Weights of a small GPT-style language model, trained from scratch on English Wikipedia.
Size: 13 layers, width 128, 2 heads of 64 (1 for keys and values), MLP 512 SwiGLU, vocabulary 512, 3.33M parameters.
Architecture: RMSNorm before each block, rotary positions, no biases in attention or MLP, untied embeddings, normalized queries and keys.
Training: a variant of Muon for these matrices, 7178 steps.
Each number is 500 + 25 x the weight over its row's rms, rounded and kept within 0 to 999. Layers, rows and columns count from 0. Numbers have three digits each. The size before them is the row's rms in percent of the matrix's.

# k: layer 6 attention key, 64x128, rms 0.137, rows 40-63, columns 0-63
# q: layer 6 attention query, 128x128, rms 0.141, rows 41-63,105-127, columns 0-63
# v: layer 6 attention value, 64x128, rms 0.247, rows 0-43, columns 0-63
# o: layer 6 attention output (transposed), 128x128, rms 0.124, rows 0-42,64-106, columns 0-63
k40 117:491450480504525526509502507512509448476480444555508457513527493525520512552519514516483510484465520486541522517482527506524485508515485518490533480482573497481487486461485519493495475528482535
q41 076:513468502489521541517520475470482502481497526466520470526500506474473499500484443495511501503501487472519493491535485526479491486519524520518507453485486456510508493525490474497528490497513509
q105 107:545521472459473472514463463480526536485494506482470507468503506471515476476504493517493520504496459499465496504504487482518487497482520486486490472502459473512484517497510470546499559512483502
k41 061:494460519498488457496472494507489486489493504507496469458498521434499524438534484471518539544568482485479516460508499512551505500468494539515511481506498519516495462468503515514468481506519468
q42 068:516526470536462500461578493512509497490468471506512509511529504487498521509540478479543427478496514492496458546539534473492519529541488525473487516512549502485526487477537506466468474494510460
q106 102:487525491538492490460528505479513525504488484494484519504482449510502530485530520468527504495452492495468505500509484532470518547545460533508515546451536537501486485483526492446475474495508512
k42 095:460486505502489492497520533482522474495499467524514485520481533471503479548506520472531494486496504451490517556490482494491507496506497538490548490449521471476481476436535526504531494497489460
q43 064:529519482464470486462493464494464531522535504499481505494471498516486480503491506545448490467461533506479494492472524461518532452511450505466512511525477495523526504533506483513458510464479518
q107 102:531511469483495476493475444493479516496539495486451492489523507520482468515509511542462494484470514488457506456489519503523521472489476500449528526527459484507513540516502481508476486464508506
k43 099:514522522493519544461517491471471519532535497500500527520486486489527486537493497519534541496449501542495471501502504474428503501513480438434467501512501482481504510518514492459453540461515504
q44 064:475501468517485507470501538508498495490482482534519494530504503508492583512539512529485481479470502515505514473499511481476526457515473561451508534507524478511519489495485538478517457478481484
q108 111:453529498497496482481482535499502477465463474528515495532502498488481534513508504468506501479488455515528510484518507493502481474494499503495509560534503476489471510492492556465545452434461475
k44 134:474485489502494436486461481503491482479467483554542478495483501521526563499464508484470504460499491515483537444520494488510543508509478476519504529506539518486503500432497525500485467474507502
q45 058:530477532531495471526544503481529540515487539511502500500525542581468530540531486520506452483529525505521529504479510493519472491525530501508509472517503489502529487523527524476512490502457518
q109 120:528524501508511488473544521488547508496507512480492501507518505524464520488557479539509466493517508496503523513472509484537504503503540506509450507534490498523527460472496508482552534537454482
k45 132:485499438479502456501500485514522550491479494490525435503548526511461477494497510542523494492507496528520525507454479520525476484495492541485507540542490535485495531493537500464523513508499499
q46 069:531466477514511525480489502456496496520469456515518482456518498486502512475495524485540521509479492486483455545518498497537511529497581487537462502457490503474506496501501464442517546460509511
q110 122:478457509493491531499476535478503532542488459504477480453520506519514510480543484507502496470467492508504478523541471501520508505461546506539488501508486495475522487481500469451527502468484498
k46 143:500425437525513530496487543468518528511501491499508493458510475483544500506520533542495514478528477502502490527514478488533462504467539497491468503493483497470507468483465472453507503481528523
q47 062:499524546469494497524521534501483520523518509525476459501478506504499523509488526455562545498519520454490478504524469505495493488470485457523494511457516486491499522470577491498452501502466513
q111 119:460532558476492510485495478508485540483518488504461497548499486486518494480495503455541525509538531445531524511497448551492494483471490471528495527474523517513494529498547462472494474514463495
k47 146:490520501483505504493495526471427520503497500502498470432481478522521512474505524519502515498489538468526491475507454514496502524493487453488505497502470535506526519516527490464490478465480524
q48 060:466469490472550508510492487465472506483484525495541514491465533477489518527558513517515526486518483438503554547463552547507511468498516493536471507479493470480526479497483475516537538483501483
q112 118:484499525448542497504501499442467519487489484530517492518464517492469538547522502520527514522511463483520559514452520528506520530525497495510503493503465481491508536527478476550509511488517480
k48 154:463500530477557448521507468512470539495466497506510490456498554486488522547538509511520476486530478471492519512442521499491492466517495491504411499472493514494493497474511470513488529534518467
q49 054:465523509494514544492517494511465460479531534433486499564473520521480477475477521531470500488523486511510485430459545448530520520546504542525516484498497504504525487509515495506492512535467518
q113 128:486521480494509527462506476476476471451508560466532478556496519485489498484476505500509525518509477508496503453459527454537510491511514515538516499495490484506523464519523526501502481538492524
k49 148:507491518478498517480524481465420463498533541459499521538504525486480516456501488524532532482499485490465517465516514499537486484475513539491512483506464509480503475535507578475459519489493528
q50 054:560510493539507506492520507495485542483473489469495498522560490471512482480503470486532503484520475497483512480511507488444471537465462473494472470478500501503502479510439493491491490493517522
q114 108:547512476565477493505548542520474554507511489481526523559531510470483475519508462528522462480514481473477529481507507487449492523480510469507484456485490467512504520503455467486527485464544510
k50 149:516524477502507449497519480501483515534528513496493487474504494503484503507502445511486516486511511516514519512509538530457475513493508556464501464502498495456492476444499514503523456517528520
q51 053:524504506499449472480527497498540499444477452512495488543498495522506480521484465434511522490475480526524522546517493476535500481510488503483469493487512559520473460516479543525548510488517525
q115 119:564522535498454478520529501517513501436479467522489492491481502515500475525501509478506532503487474525517537502515513506515514504458495488492526542502511570525462473509491494485555490504506513
k51 151:528500520502473511491564499488470461466452481533487479542497478501492469484520460505499511448511503483460503509495494484507486509503505483503497510521533527546526490479434507518559526494522551
q52 050:465511490486467525523478540499540544516504512538526479506497509504470451533503459474467522465498494457502476475510497478488525463470484503498507522515529467493491529498486526471473500519512545
q116 113:461512501528490500532509521501516511480535500492564474492498503514501491515480463458456500500509509456492475491493515481481503459456459483497478510509495488489480512536473526477482461542507534
k52 156:479527472531480508489467514538476498471484466483516455496497532522499473513494472461501510490507477477501479493519549501508571480455493507466462532522489477506507486508460480522469482534500545
q53 051:545449498495456495479546500533510522454481511529484511507521491480502520482509515533457514477458476536485527481488486504492486456498532515518466511477518526498494483502493488473466451529481494
q117 116:510464513471488490492541506493526528455505506530501518531450485468473520481486517515455518520457476493469501506494466477500503492496541481525506502457509494472475465479509501500456495509490496
k53 157:511454484475445502474521498503521551490470505484522496490492485477471488466467501475520518493467491480508493481511509484492517450483551502546468516516503461487483507497461509513482490477482505
q54 060:494528499546538535498513513500508512484489532509483507497526516499521448523518512508534511490480517487500510538526512483569523484484493519519493477527521503526485464452513492465488485501496451
q118 112:497503503524511480492530512490489513484495525492466520474527528518544487518517516508536539495523541507481522513512529488538511464485465494547496479545511512527470491499504502540488529489482502
k54 150:486506516519511513528536532464540451503446502492482506464480499498530473507458477533513502499452533523508493544534504480522509477507483521518541438525480505467482523467503528491514508530466486
q55 065:502445493466467534530483505523492511561543525522486485492509510539502495523526517484518544509500525457541525474486517516441492507525521511534552533492492454525504487493491498504523479527492512
q119 118:510489501488506502521543487525509518529553527527495480495519517528518480461516500458526540501494542504546506501519518540499523522549528493522538526514452478530492470497515495479513503511480474
k55 159:504461519453486548504502508519521519513538557520491461488488502537469472542498494492523524537472548487550484519482507528501474486503540476499525501490523444529489490508500492468536506489462491
q56 057:489480464486495467498489507469521462506493518509516511521539489495457448524528504478520497525479509442501522527518497471472533526508536550524485478469516529496523509515449526500487529519489541
q120 114:491471497503515429507511494483522502493496546515507512495532437507459448539536489501521506544486536483515505492525490514510542495530524500476504481469524568495555504544488534490525509520488533
k56 164:501538495504494483489517508495446467508516535489512536496557447506474467518540539495472519529491512498510522560476501532518517512473505556493470486488516531529525512502456498526512495548524454
q57 061:501454522458463519493512530503515471493513477490498470532544497534524502510498464494545463515538471484469479568514485467493491502494452558532470516468490534473497492509483516524507488510531478
q121 124:495470504480509494488528491482487487472496469488499473549479488539524493499493443488506454531512462486479461542452492509503476508471467548474487501497492538515489502509501521501503492456573475
k57 166:475477481504497525504506495476473481494508483517489479534554491560492514512502502485525513481489493496476457525504488518527484498516434503513525506478476499489504512478527471519482519494538513
q58 054:462487506498479482500489512527489539529514473486524466542522505470476478538495477501437507435472469516488535562489498490478490465522494511522497517486463493534508488521555516512525511484560532
q122 106:500481510511471504513484491545494533522538497503501489540490451495475494528491438491443551417491478487509523522465490461503488479519497503520487521502464529517481491497531518486499508467504528
k58 164:522492510506507499532494499465490580524530483480506502518525511501503541499475462499467525468515500512498529579483514539481501501522485458485514556482476513538509468467512560524484507497501499
q59 057:504497529461513505526483475505483507541502474514474523470469514509510455526519486565491482499493522529484505490523514520479488492474506489525457479466482492494460487516549500476526479508494480
q123 119:496494472495484510492456487504484498531478460492504523489489525500521436514495513558482477510497505497472507541533505510517501513451491468513454505429491492483472481511513489479507505501435511
k59 156:511533472490514494506506489510519473507541453512481520491510501507529454494525485506473509442456523505458467528501523496514523501496494467504484490459485529511475447530511504490507469497446453
q60 061:507508509482497502485524506457511477478481536468492492485470476491493522498499506481504511515473482475561520474507470548533513505470469521491517519487457447511521527511492501483476505517506533
q124 120:520547524496483526530503472468513479502506462492503502497528481510488525525513520493478482490502492503531523487545471513513493500475485501490501508528455427477534535522489500466531506565504472
k60 157:517527495499466514521525501447515483486495497490509476510536489502477491485553454504466515490482462475505458472475500515501454512532536484518518523496468505494474520460526474500474470554487523
q61 058:507563543474508514489519533519504517537532488457513506497472515508516491542500531517488544467524493523495469462467467526480504527482522486502589493483516520475549483521503517514504551485506470
q125 118:517547514487489531482503513536508506492498507478500523475481522492542480538474505530497559461498506493466480498484466528477491526486537501506566510478540509466555474513497526463496557506536466
k61 167:497491535502466532467514507511528479506473493449506498503512509497527468550498509461471553523480473504505489510448472484479504510494470516467525558514469549456530478520505507520510505483533452
q62 060:517512451468475523491529528541498503485544560494519463510460497504513487482466517497504490524494510445460511492513503489499514501515485487513492537506511520467451516522536468512519530495524504
q126 134:508508443465523518453525534513479470492547512518501478527488475465551485498472499529510493480546465469488525505503504475509503472514510488513472518491515508501486523514553461493524509501513497
k62 163:510515490490480534519528522463496520463493541512494430537500502468519497469467556537498507527573514507483502536520483471464515506512465553527472506493548504426467507526539505549515514491498477
q63 058:460461540520513537500474484519461472515495505546538532554489494465483502454528507521521510435547516490467528477475495484475508501471526499462528513493506471528506508499488484508489523478452481
q127 129:519470570518497542511499487503445483506470480516554498559500496443497493491530555514531540458532493505484494499461498521496511499483518509475510468502502464558501498509493503501483484471453496
k63 155:519459499539557534509525498538508529505448497491509511507501494515500548459501486535513531463529509464489478506441506516506500533451526501482483470500469452530490500483487477489469522499436525
v0 096:492488511511506456501523501519515512476517474528507475504492465488491471504516493511526471511504486494491489506478476493480547466469517499476498508455469529478485508520505535478526526465500523
o0 066:528473502505484517470498507464464510502468531505472494506489517524533479514498479491530539534473522472502531466479456498492490510490515469539493531496479500479510473521532521498474514494455496
o64 121:499521479496532559547499524515537485497546485466547507477505486484481520443489497518439463496505455542487517514523502517523512485497512500476501496496479508494479533491480474493495530495510485
v1 094:505524466496521519502516546472522490509461512510478508500555534474451476493515479522530507512468516501498487478489519506519554494489482460553502524452524501494506492524474542521498516491480537
o1 062:497536504448510521518513503494528483533455433509485481544512482487509491464461505464519513507502477520507462531473491497501501498530495492503459469524511475497468512507509499463485516474470473
o65 121:464504503524461485458501500515535500480551542478539500505479492493500494516516500499481527484487516506459527491519481504520491536491507500511552522480488485488526508488501463538488479510487535
v2 107:463513495497481513512492505527521511472511520504510519522485503491494546478494461475514486491510476528549514470473494533512481498490478517513509492532462462528497517505443508467524478473511467
o2 073:473473511515459521462477494497488449459492480510515506537510479471518494492477476484536480541471482478538495442473497440513477494503509470507530470514486540481466476510462531491475487480546533
o66 133:506543495489535469540529522490463505540504511502466473473480521515507498516489515502470502466552490504473475521545513509483547522488490525479487513469517464489549500524538479540508505514488473
v3 104:546505511475497490514458501482498477514505481466484462474520535546527497490519488514518528481552545513512555472476476491512507499529483530525515496457493455517491475518505487508457477485515473
o3 066:537502526462436486496513466507547479492479480532496489463522508507511447499509519537509540491487512482471502500479494466528506469504512481509486474483492510545543509503530503471534472485484479
o67 132:483498479518527501501490561492487503462499501469484519505477480540456499520486482452485479533483508522502475483527507528480520542480525490470518531514498521465482509477463504493469489507499535
v4 097:488501505469473514493492523462505486469481475493496467505474471511511504448513509518520504490482537485537484489485498515478448532502487495486449528505459516491528498471477555536529515556529506
o4 062:491500504490529500472523512527467468487501510488502480547474489528498483474501530494536522472506477516500485528464524513497481519506488485477529504481491505470509467502523500467502559480469490
o68 118:500506521480495490502466497506503476509476493516507486492485540478468527494524511494498505512506522457489510471576489479490455513497498508525512480487503522527473469503503491549484475515472497
v5 099:507506486476503498521482509518448514505476511553503526501484496511478544505476490501471503466456505468481505516486531493464493506480520554499487516468485452458506524505474474485470517517493461
o5 068:482528496470511504462497465513530503486483488515530495452536505507466474510521512477477499516522510518524505505480483476537516489498466487525503493494433535484523520527539473496485526536443446
o69 127:522430511527466468523517523466501498526520502506466503504473506484565530496504510537538493492480483489508497517512499522492478513491524483477463544526546482524490501468507532443521495482524520
v6 095:514518491529518478531533506500465522491469493449499480528496490512502507521468515484486493509471505520503461491481498520539520453522557485524477529494472513519503500504487474516520511478476441
o6 067:534493484515460542528486526524453467512503477524478511506534491517509473508531502474514502516478517482500492477524501486462528527491479492495528505508483479510523491556521438511506498476495502
o70 115:462515524498515461464506471475534494455486497462506482474491482498515489487487524483520508500503508480497490542493471502522471512527507513503492493482499528468462505467456556462475498510494522
v7 100:482502524467449475547513505517498502514477508537533533473492498521527480525500518523548482500473504465506503504503502535512456524465480529499503523532489486487426504486485490509478479482494528
o7 063:489503540547476520498526561479482533502498503542525473476534530509491478437482492539476521536466509465495482490514484542501500476528480501531517529535480458486474483513473499555495520443509507
o71 122:516487468457501489506502428531525452493513482465462486510491471510511527552480510499469513455513445538500481486483510435505475514465510518513486463510512502485508487488500520487494497564520468
v8 093:453487476519473530466497496475506497534505442523508509508449493520511503507511461508508492507508501499546524445477482480504546510519500486556499493559481503546488493522530482477497504487488487
o8 067:541503513465493530518506488460464514510498505441516504507493532449460498465506496485470539485500448520485512534484490509508453475461491448498500513533462522529498517514490504497489498508479442
o72 115:486496455478527488485487487517521511505504520534537512491514472545508523540541518484534470521498504467466486485473505506503530483545498530509465478487493492465508518475515478473545501518512516
v9 099:494467482549511516542441496517489505477485540491491516518520484529521495487497507452529491433492531518520494491466480490512500521496517522518513531490466530498481500514503489506528509522456491
o9 075:482523442465466488521502502523529510531528516487484459480506516489529477496540499487491476476526512494500477518489500491487497503492473485468529463508523460506522550518522476530510529487521491
o73 124:526523521486514503489498493468504487494499528479488513507489493519492556512468507528522513530481477531500539524505496513536500473538517508514479484486515510485479501491510478508473526516464529
v10 102:553504455490496511562477503532534470508541434483524502508476446536470494489464518465492503521521460464490520527485478469528480484490488505530485507473481518504501509458505500447449464499510500
o10 067:518465492479500466488514451500535518501467491499473554533505464525507517484472542523505521503469517500491498508456555493493476466517509526514455524528512451518459487496529491546491491498467469
o74 123:509561497518494540500486508508519463501539520499526471483502525497486488513534490451485466482546493515531503469532500471497531496487521488484508513494507501470541533508469502488516520466513542
v11 103:513465491453481476514492504495466475546517489533512487493496496458473471491494489515522523464497498509524494509509486520450492453515510487514489496537502534515455471508492492516487456499491509
o11 068:487493483498496503459473511472512516505536503476496508549473510524482508464509469489503518484536474522499496476527508568514554511537508476533492508513509512538508507507482505535499511481451503
o75 127:536529562478507511495515499531523478513466496487512492484523543466491482546488517494502508504486510499483496486482527508502473449485493515466461487507467518491491497558474521487495509507509525
v12 105:486527490513467523514500496513490519522470484490534504513512552500487481535486535526505474509490498504482457480491498526526498519518487484455496435486501516487433501500471546511454476479466464
o12 063:499532507521458557499497465476523475489470479480518513492501485534503497521549509489504478475527468508480484433460500576482502506548495486495506513483482497494466500491498493511504519535485488
o76 134:513440511465532425485511526505507507525491513507457472520523521513484544488494485503520492521490527500534534493529479461504502493459495541503503488558475488520523523498494509469497460476510501
v13 101:520524522526495492508496511471488520495500506522503464540501480491504529517489493515510517473471491524499524507494465558494502474541545541479559501481512488532491438477501416494516572494520511
o13 071:507530466515470503566472494555531452501519500527456517531498462483545498510503529486467501466515535537521496499507526473526472494506490572484491484494508507532493503508490457490497491478458507
o77 123:487487494498538492436521483465486515502489476509536496485506511498470481474485547550531505566487514457477493510475513549460542529500519468517497498512531504480529487510496556529510475514497479
v14 099:504509490500455498522526482453512518532504509483532458538509542520556513511500493514499505496509499505541507446490475515469530494493547484547532467513507503467531474486511506521498446484499501
o14 065:494506489504509517527492479484531512464461497459456478463499512460491562517508492480519506492489490515509511501528465569504514534516519475553483532517465465522495506520518524465525486538474511
o78 124:470474476498513510493506507520462520534503496533526520527493486529502432470482486491477507508500511453509516485504520441492454465480528527488449475475513537501488499487490502525474526528505487
v15 102:516519497503509506508556515464480496556477504490518504538519432496506479515433489461510467528500511470524511501486516475491485438536488492497447506499474475494525464468504473500492474507504494
o15 065:466480531495488492501510553488519494520466501461528533542486460482510447504505495482505502521452526511489490488470475471469544522483507556509466480512462487508478529500494451512507495518568498
o79 126:519519508517533537491488459499534499471487483545470523448522543515476553506502534512508519473507502501529532488482528524511451508499506473526508476485508522503522474498495501468492508486466495
v16 105:498451519517459493519485514505475490479505494463521471502506476499460478512502524535449524528493474482519517490533485469517488490532449469478470464546509475537498477515478513495500537437506513
o16 068:502404540472473483525517498466434502471496513463527457507520518462510501504498500479468517498510471499530518471494492476486480506491504475535467460522482522504478502451508520484550499508507491
o80 129:513566493528516528490486479512542511533466494539484534510487481499494504503550464502543497520523504501501496478524512497499503520485520528499523560504494505491529528528489504498482550535506496
v17 097:523516488514529485520512504513508507467498552526485484535492509509534481488515462503465507485521504506525499480518562463466483466468437504454500491468467515495509511487524488494480501465512491
o17 065:537481478485503464497499491512461468498486515498548491459470500463534550507548474464536469489484493460447480487480491490492479471496486512506486513429506537517523492505515517516457515467453482
o81 129:461530522525513541477506505507480491506525510458476477544511511549481491506476543542523519520537453488536518517522510527497486555510491501465520508549503519498482521497519492455524468553519505
v18 099:468513493466480526491530524541525503493513520510525520486496455518495496479465453536502506523482551486472501509501458515482511509512528504519472474535460536499518451487499479565496534482482443
o18 069:534476463541509502502487495492464459458521519493496489490492464503485530526500501500507527536484495513521551501496455532485512555534473505466521545484481518500483520508485483504551559509496522
o82 122:481518509480462483510501527515508504503494490544516528494471547489520502497500467518471474495545525506455465508530543488489461459466494459529529477523518525519530528481515507514500473469517515
v19 103:478500479515502520481481467518503451561484514465531505482514545481521498525442482504524509504476456466502538478494422499503551520485483509445526471508499499490518491485489476491520513502481502
o19 069:496530528520429518525506489515490504458539498504539489488466481476493504487464457543461503472526525513493534579478497495486491520543502530491488518492488463473510515500465506517529479502449549
o83 126:502489464492526478462496495512514515512494508538471523499518507544504474454505525479520520529516504496522441446508483504531524477500525491502519519472504540539516478462537510479505519496530497
v20 105:506509487510491518467518493561483489541471479482523501511454520501509493493478508502487500509550534540513526483548481545486478499507500510479491555490483460515517486483463507474501532500479489
o20 069:496476490530511498500524487479455495477476451484508492503516499526493442514535470494473479508512500526484520503490464529488486459522482494529473522487476488504502493519458496486496459506504491
o84 131:510514500489480506486475506501511503502527502510490505512531477475487508487498517539518536493519465487501514528513568514506520512476504486507481463530521537508490513490509451546487521497501504
v21 104:491513493495541457526501430537469476492513535545519460500510518485491516452542529492477497485481494484518510500512454437505503478500505477499508516498502495492538475522510489490456530534484497
o21 070:516525496521531462548514479517474511498518493474500470497484526515501493493478463504504512441530503506529505506482531478507513454497511453509474500512478478475548509484486553502534462493487499
o85 132:500494516481459532473476524493512520486488489521464527456541523514495518536527520540505502550463520534475463471511479508502492531482495528514493517496518493491456482506494500532469544501522533
v22 104:525498494539481463539470486484532519472525500492506528500515461501523523523496524483533476490507458461483522527506523523489504495503479521495506545522497498486522482505478509528484488515477500
o22 068:524503504513481477497514521463474504488482503511483503488542491512516540519521490435515513486511480515471446482531499467495494486496460520468518467497546511512507457514484487529553472468562524
o86 126:504486471530503476490498442511545466514505478509515464504488519481511468510480520561493473513501500521488564521494502507476513502493550472529480553476472478474494539494520519469464500512504533
v23 103:512505470479527503496533477472539476474498506494553464465474540540475484462498475489510526492491552563506486524483467513470505529471497483471492500470485463498492483504483517487463473475556498
o23 070:500550465505482474492523541489520486559482519514496506486535484464509503499497498513502482461491505529475547516541479461513511501484531503557540520504484491465527454469504507531499521496495533
o87 123:530460509480489502505471460512510486455498480488524501502454505504504487520502496467490506527538482468492455474462523517502494507503505526485462483508526503515489548513510521471487470475529475
v24 102:473485472504461504507509490488504507509477453503494491534529504522491541489506473530556519552490468539505506498515547465498514477496548538522554518450486500489533522544496504508485499519509498
o24 067:484509526523467535477487499458524502531476516450497511497515474529542511480532519541470488542523505501530453531508500497484518476526486507462527496511481502503483498508495474480511480492520514
o88 122:536489458516513472515527520509480493492529474547502493488495541497474470510490498466523482452438516483474536489514478517496475561497537533559495477463530499490539535488537478521513493543510497
v25 105:529514538473489518477552497521489526477513466542463517546542537481548500446516533481466517488475481489517511498559461538507513492449493466493480476481481486502510548449486509494538490483480497
o25 067:489499521495513467524462531483521463458463519477498527523502520470505519492483478499515468472508508526504496498496478523472509515488494492488464499510503470482466521538462511478506521516480514
o89 132:513494483508487547472531509516457534557529497490496505484479496546507480487537496506474547556508505497521482508490530464505493476500493517500515527475521527523553495489536516521493480532474493
v26 100:530500508492464459476482443523503513505494484524514511499509468467503536518513463518521546506491544496528480521485498518518491514507470519531485499518495466474527548515540491482510507508486496
o26 059:490507512472517448498480514551518483466437461550521516470513493470506460504484534498501476498475519544501481500507490455506505485469517452460503545511488491480519512478514485473532461480529501
o90 124:514504463516461504504524525464469525515547510493477498447473502546488503525500512495485519511493489492494489492498527513523525514509488521549527439496529545496487477476461527542502506505478477
v27 096:439466508453521457451481520494522467508509504480454477543516495520497505486478486521496532518526493490564480513515483476473478513510528525439495500496503535515474534504463492496467501461498481
o27 065:529533486509453478506482476513508494527508506476536478513495510494498506443463515512494473504541499473498456565485500509479499488507509517465495480511484478508475525477488433512468542501491487
o91 121:479537487483533493506542511488500503475474512507490529516520510493509512540513490481483505519471508518475525524526513453530472528481486498528515501497491474531513530509505550456530445492517457
v28 103:495487529559503482521503443481507497554457489520480505491500509475468489496474523458482564522507517461506492510500493536511480491495497472526477513534508528462499457518543514498518466515499478
o28 078:518523486482508450480546481536508487478497509505498509505538556509460509467504507535470551547533476551501492518488523483497546491488510495505505536514491487493466513544517463523482457526443501
o92 129:504479480495509529504446498496496546535524516475501500501483463515564489482493516514517463459510537502522499461492493506514467493528469483507516428514470516518532495506489529471530541508505516
v29 102:535492504493525484504489501473486529482486494543529487540487531472468488498476483500468494509534540454506486519503517511491497490472490527490535561511481506480522469518501485493454483440433521
o29 078:529513502479506499486493515467559495520482532519532485553531510483512480527491460533493506510553492530492488496502513491512481463508481483554505482488460459497481533508551484517522527499434523
o93 122:498493520512482468500525445509480501471525467469485487442476526480469520448532532459507512485496483505532502534550510536482481550476519496439508501518495532514521502464482499497505514529517489
v30 096:525469498508514547541461506477474525514503464463490472498454479508465479514471465492522518477496476524452502497478512505515488502517500516520493478531544520467551522477459529497522489478530497
o30 063:520517497499485513482477501528475534484477478499533543500495497472469493512495500513481513513481496536502510507494476487517469537514487519527456454509498488489459524490522473490515441528512528
o94 118:489521533501529488500484491450539482482553537482497495493500513517525506526498478503475463515474529462509484510500496535485484450483488520482513527455522477528493518541460495495483501505461464
v31 099:524547429514518486525497494508453566489530500507545518519497500475547499507525517531529502537482514494488480467482506509546489530514450552523500488528503527501453474505464514519499501488491518
o31 071:489523495504494538504444525516455503513484480502482513538454543482516500498472511448489480535531519492476513506510460529503528503500509475502526494485520534539481450516461532556490542503522486
o95 120:524490531495502513514548509517560533455534502494486493497535483512502479490477473515532506503499461516526514469546560487499504531523491497497506542502508479490495524501503511455483478492468485
v32 101:498495485521491508489509513520542531459494537477551498507493497533484491517494527546506472482482489509479536480532497566454458481444502493531505482466502523530536510523531484493475504503489491
o32 071:501522495538514504496489485505513515491507488487474492487478514496489494524492522497495477470506517524509502463508534504492488471516518512511520461446510466473544508546503495566469493531519501
o96 123:453496486461473496534508494519511450478495523507516528532510521499540504449502510542521549502518486499455438498490483518508533494505464518501514503518524535514514491468463495498515489497509502
v33 104:491528503534475467500491526445521506479532485490488515525523535481491527533495505460479520526517539480452518456510476516497480458483464479463484458519506501508461483540475458521471527510515518
o33 069:521489554492472491467542527491497513565535520490537512442538511520519476559487510484492480481528474466499496487499478504495483470517525467496488491465522507551439475519475478445476519498492495
o97 122:467499450493553517488475494512484497476436482492465483509471500507524527448511486512520518546423496526494487539470511466537535503485483488500515513502433504466555547507508542505501499515514532
v34 100:483517490487510507455511478503468511524491534494466490491496514491552493523486522504465529511480548562503539495481518500547469440483496511495487536461481482494462548522491512498490488502519542
o34 066:461481496497462520471531460486477485474535528537469499459529486493509501508502487501486497509503483487481532480475500490459496482473555505455470495456497521511506514470465500489514538495554474
o98 126:547497511519519468520489521501529477517449503495536495496486446535471492515524512503511510474478519498534449473493496508529476543532473506535545492570449475501497477479522514501535494527518509
v35 099:452510549468496514541526489533522549477494515499495492484563481527492530521490466499490519476533495542491520508542501519519543565504530478491498487501498538469477487489461492469513487513478458
o35 064:491497551456527490491437487526529488479519512508548553470481528531488483469469467483536506526469513518506495526535495507524533507496529513495518449464514468511466454474441498499557527506494445
o99 119:466501488522490486487544532476478476507474505472478490526492460495492492532530522499465463479490468494489508498458541489496473492499479505505466497530503516521541582517542461528444493464455486
v36 094:494538519487493505537546516529534465501500517493505471503508535489477469511485532460504530465513445499531535559452551492486489530505467504487503470486491521499506452495498465449474508489465562
o36 069:463469498498493530521492529483501494483493464520501501525507455539525508502489510527504487492472472485452528487466516481477540535494524491517488482470533543511496478504472490510475484532547497
o100 114:478507516495501472446530471491510470486519507527507514455489514447478496479554531447488533503537503488540498502475440521494492483492469509504475522545504509484481512501530456467555523469458482
v37 101:499504491447477503482506481556465491519466510502522487537474525469513529521520461519507498529494484452489472493510522505494488447505489469462545544495494526489499473497504504534527490514493489
o37 072:478515440521478526481497479540495508509503464484480505503484473513490498536501524440527513515489521505500519463486474524494495493467493495472518537518513471440475470484507543531468477510522452
o101 122:488469525470534480527484527511524511517478507509491461510562522516505504449530494552465496492503483518508457482521516486478489506519493475490460505472497518538563466500450483501492498530516522
v38 095:501462483526506496541520509485465469501542495478494532463455524463477534517519471494472476525463520532524516498467479459518486496491506515518490534450504511476527489473509466513542469437458508
o38 063:454517481480516520541524500523492471523491504471526492492496495489511459524479520528512487518509510520479507522501526438539539499544479466522501460487506516471519498483509505520497500503448453
o102 123:517532471499503499449470507488512493427513475500469534506540494488505486456513487488462518485497470496525495513488516536486495468477476520509475517535500502527456481501484504526505509539536495
v39 101:472496512502477455533513460521501529547481489498467452498506477482494458515449515545482501501510465527535458480513500519500499531504472509516512478434458507567508485504491524511508552487518493
o39 064:477457474478508516530495503547503532517487493508492506527529498486524478525535522481520504451457512484522492480510522540540539457495459467482468486485536539559477503553458489508497490485529519
o103 128:491515523551486512506483501463514459485506505473515509480486557514487475509495499487502506529533492533467521497508524474481499524534540546509470518534474474480543484463513504527499509525549484
v40 105:484505547432480489470513505474470496453509488492489531487510516532513513504465469464545471483476498499507488522483514472537442480496499483483490472516513506511517515530479489467489509506486498
o40 066:515528459507440516510490489484527513508533526525517516488498507475472517464486524491579463491501518537511522482501523497517509473487501499505486510508503505504523546508486489434413486490485472
o104 133:463468526480563467479530493530481531474485493471476483498490497515539495538493503501418474525466500476507483512502479485510474536492503516516532485518528501496474476490514471559557508492499510
v41 103:480480488490536497500548470510495513531510523463506513487536494459497464477474498480491516478539510482470556503527539444477443554506497512500512480506506495512431517530499446501522468480523496
o41 073:530529519480488480462522488504495527504527467468514529543506480532485456479505501517505471527490479493489518489507540504486479483473525485505482509471489436479518458523452495499473448482457473
o105 130:499461499510493509516469516528495477513475511539481465501505510479529577520485529487527539466478539526506480522500488467487509525508506505502514519561503527503503516507557526482502542530508484
v42 100:521501456560466518486464531488533520529517488526466473500503510477479504520500490497519502482455537516531488505552527454485482511480488519506509538487499483497519531483475510504505506497495463
o42 064:469547512484518505511495517499510465456506486537491504442498469462541503468492493486454502498525482494489496524491484504515490493490500485579448486488493475516511501497502493472475521496500494
o106 129:509497477500462476498484463518484519534501513512506508546468529509476489525490499492574459520473517539502495502488512512459527496515507476445563521508498487522462512491496512547499438487477491
v43 100:555471483454553482479521501527487539461457485489459515501509488466516466485480541468538489483483498536515520502491513500517512529502501533511528494532484498494557478502463529516472462492533483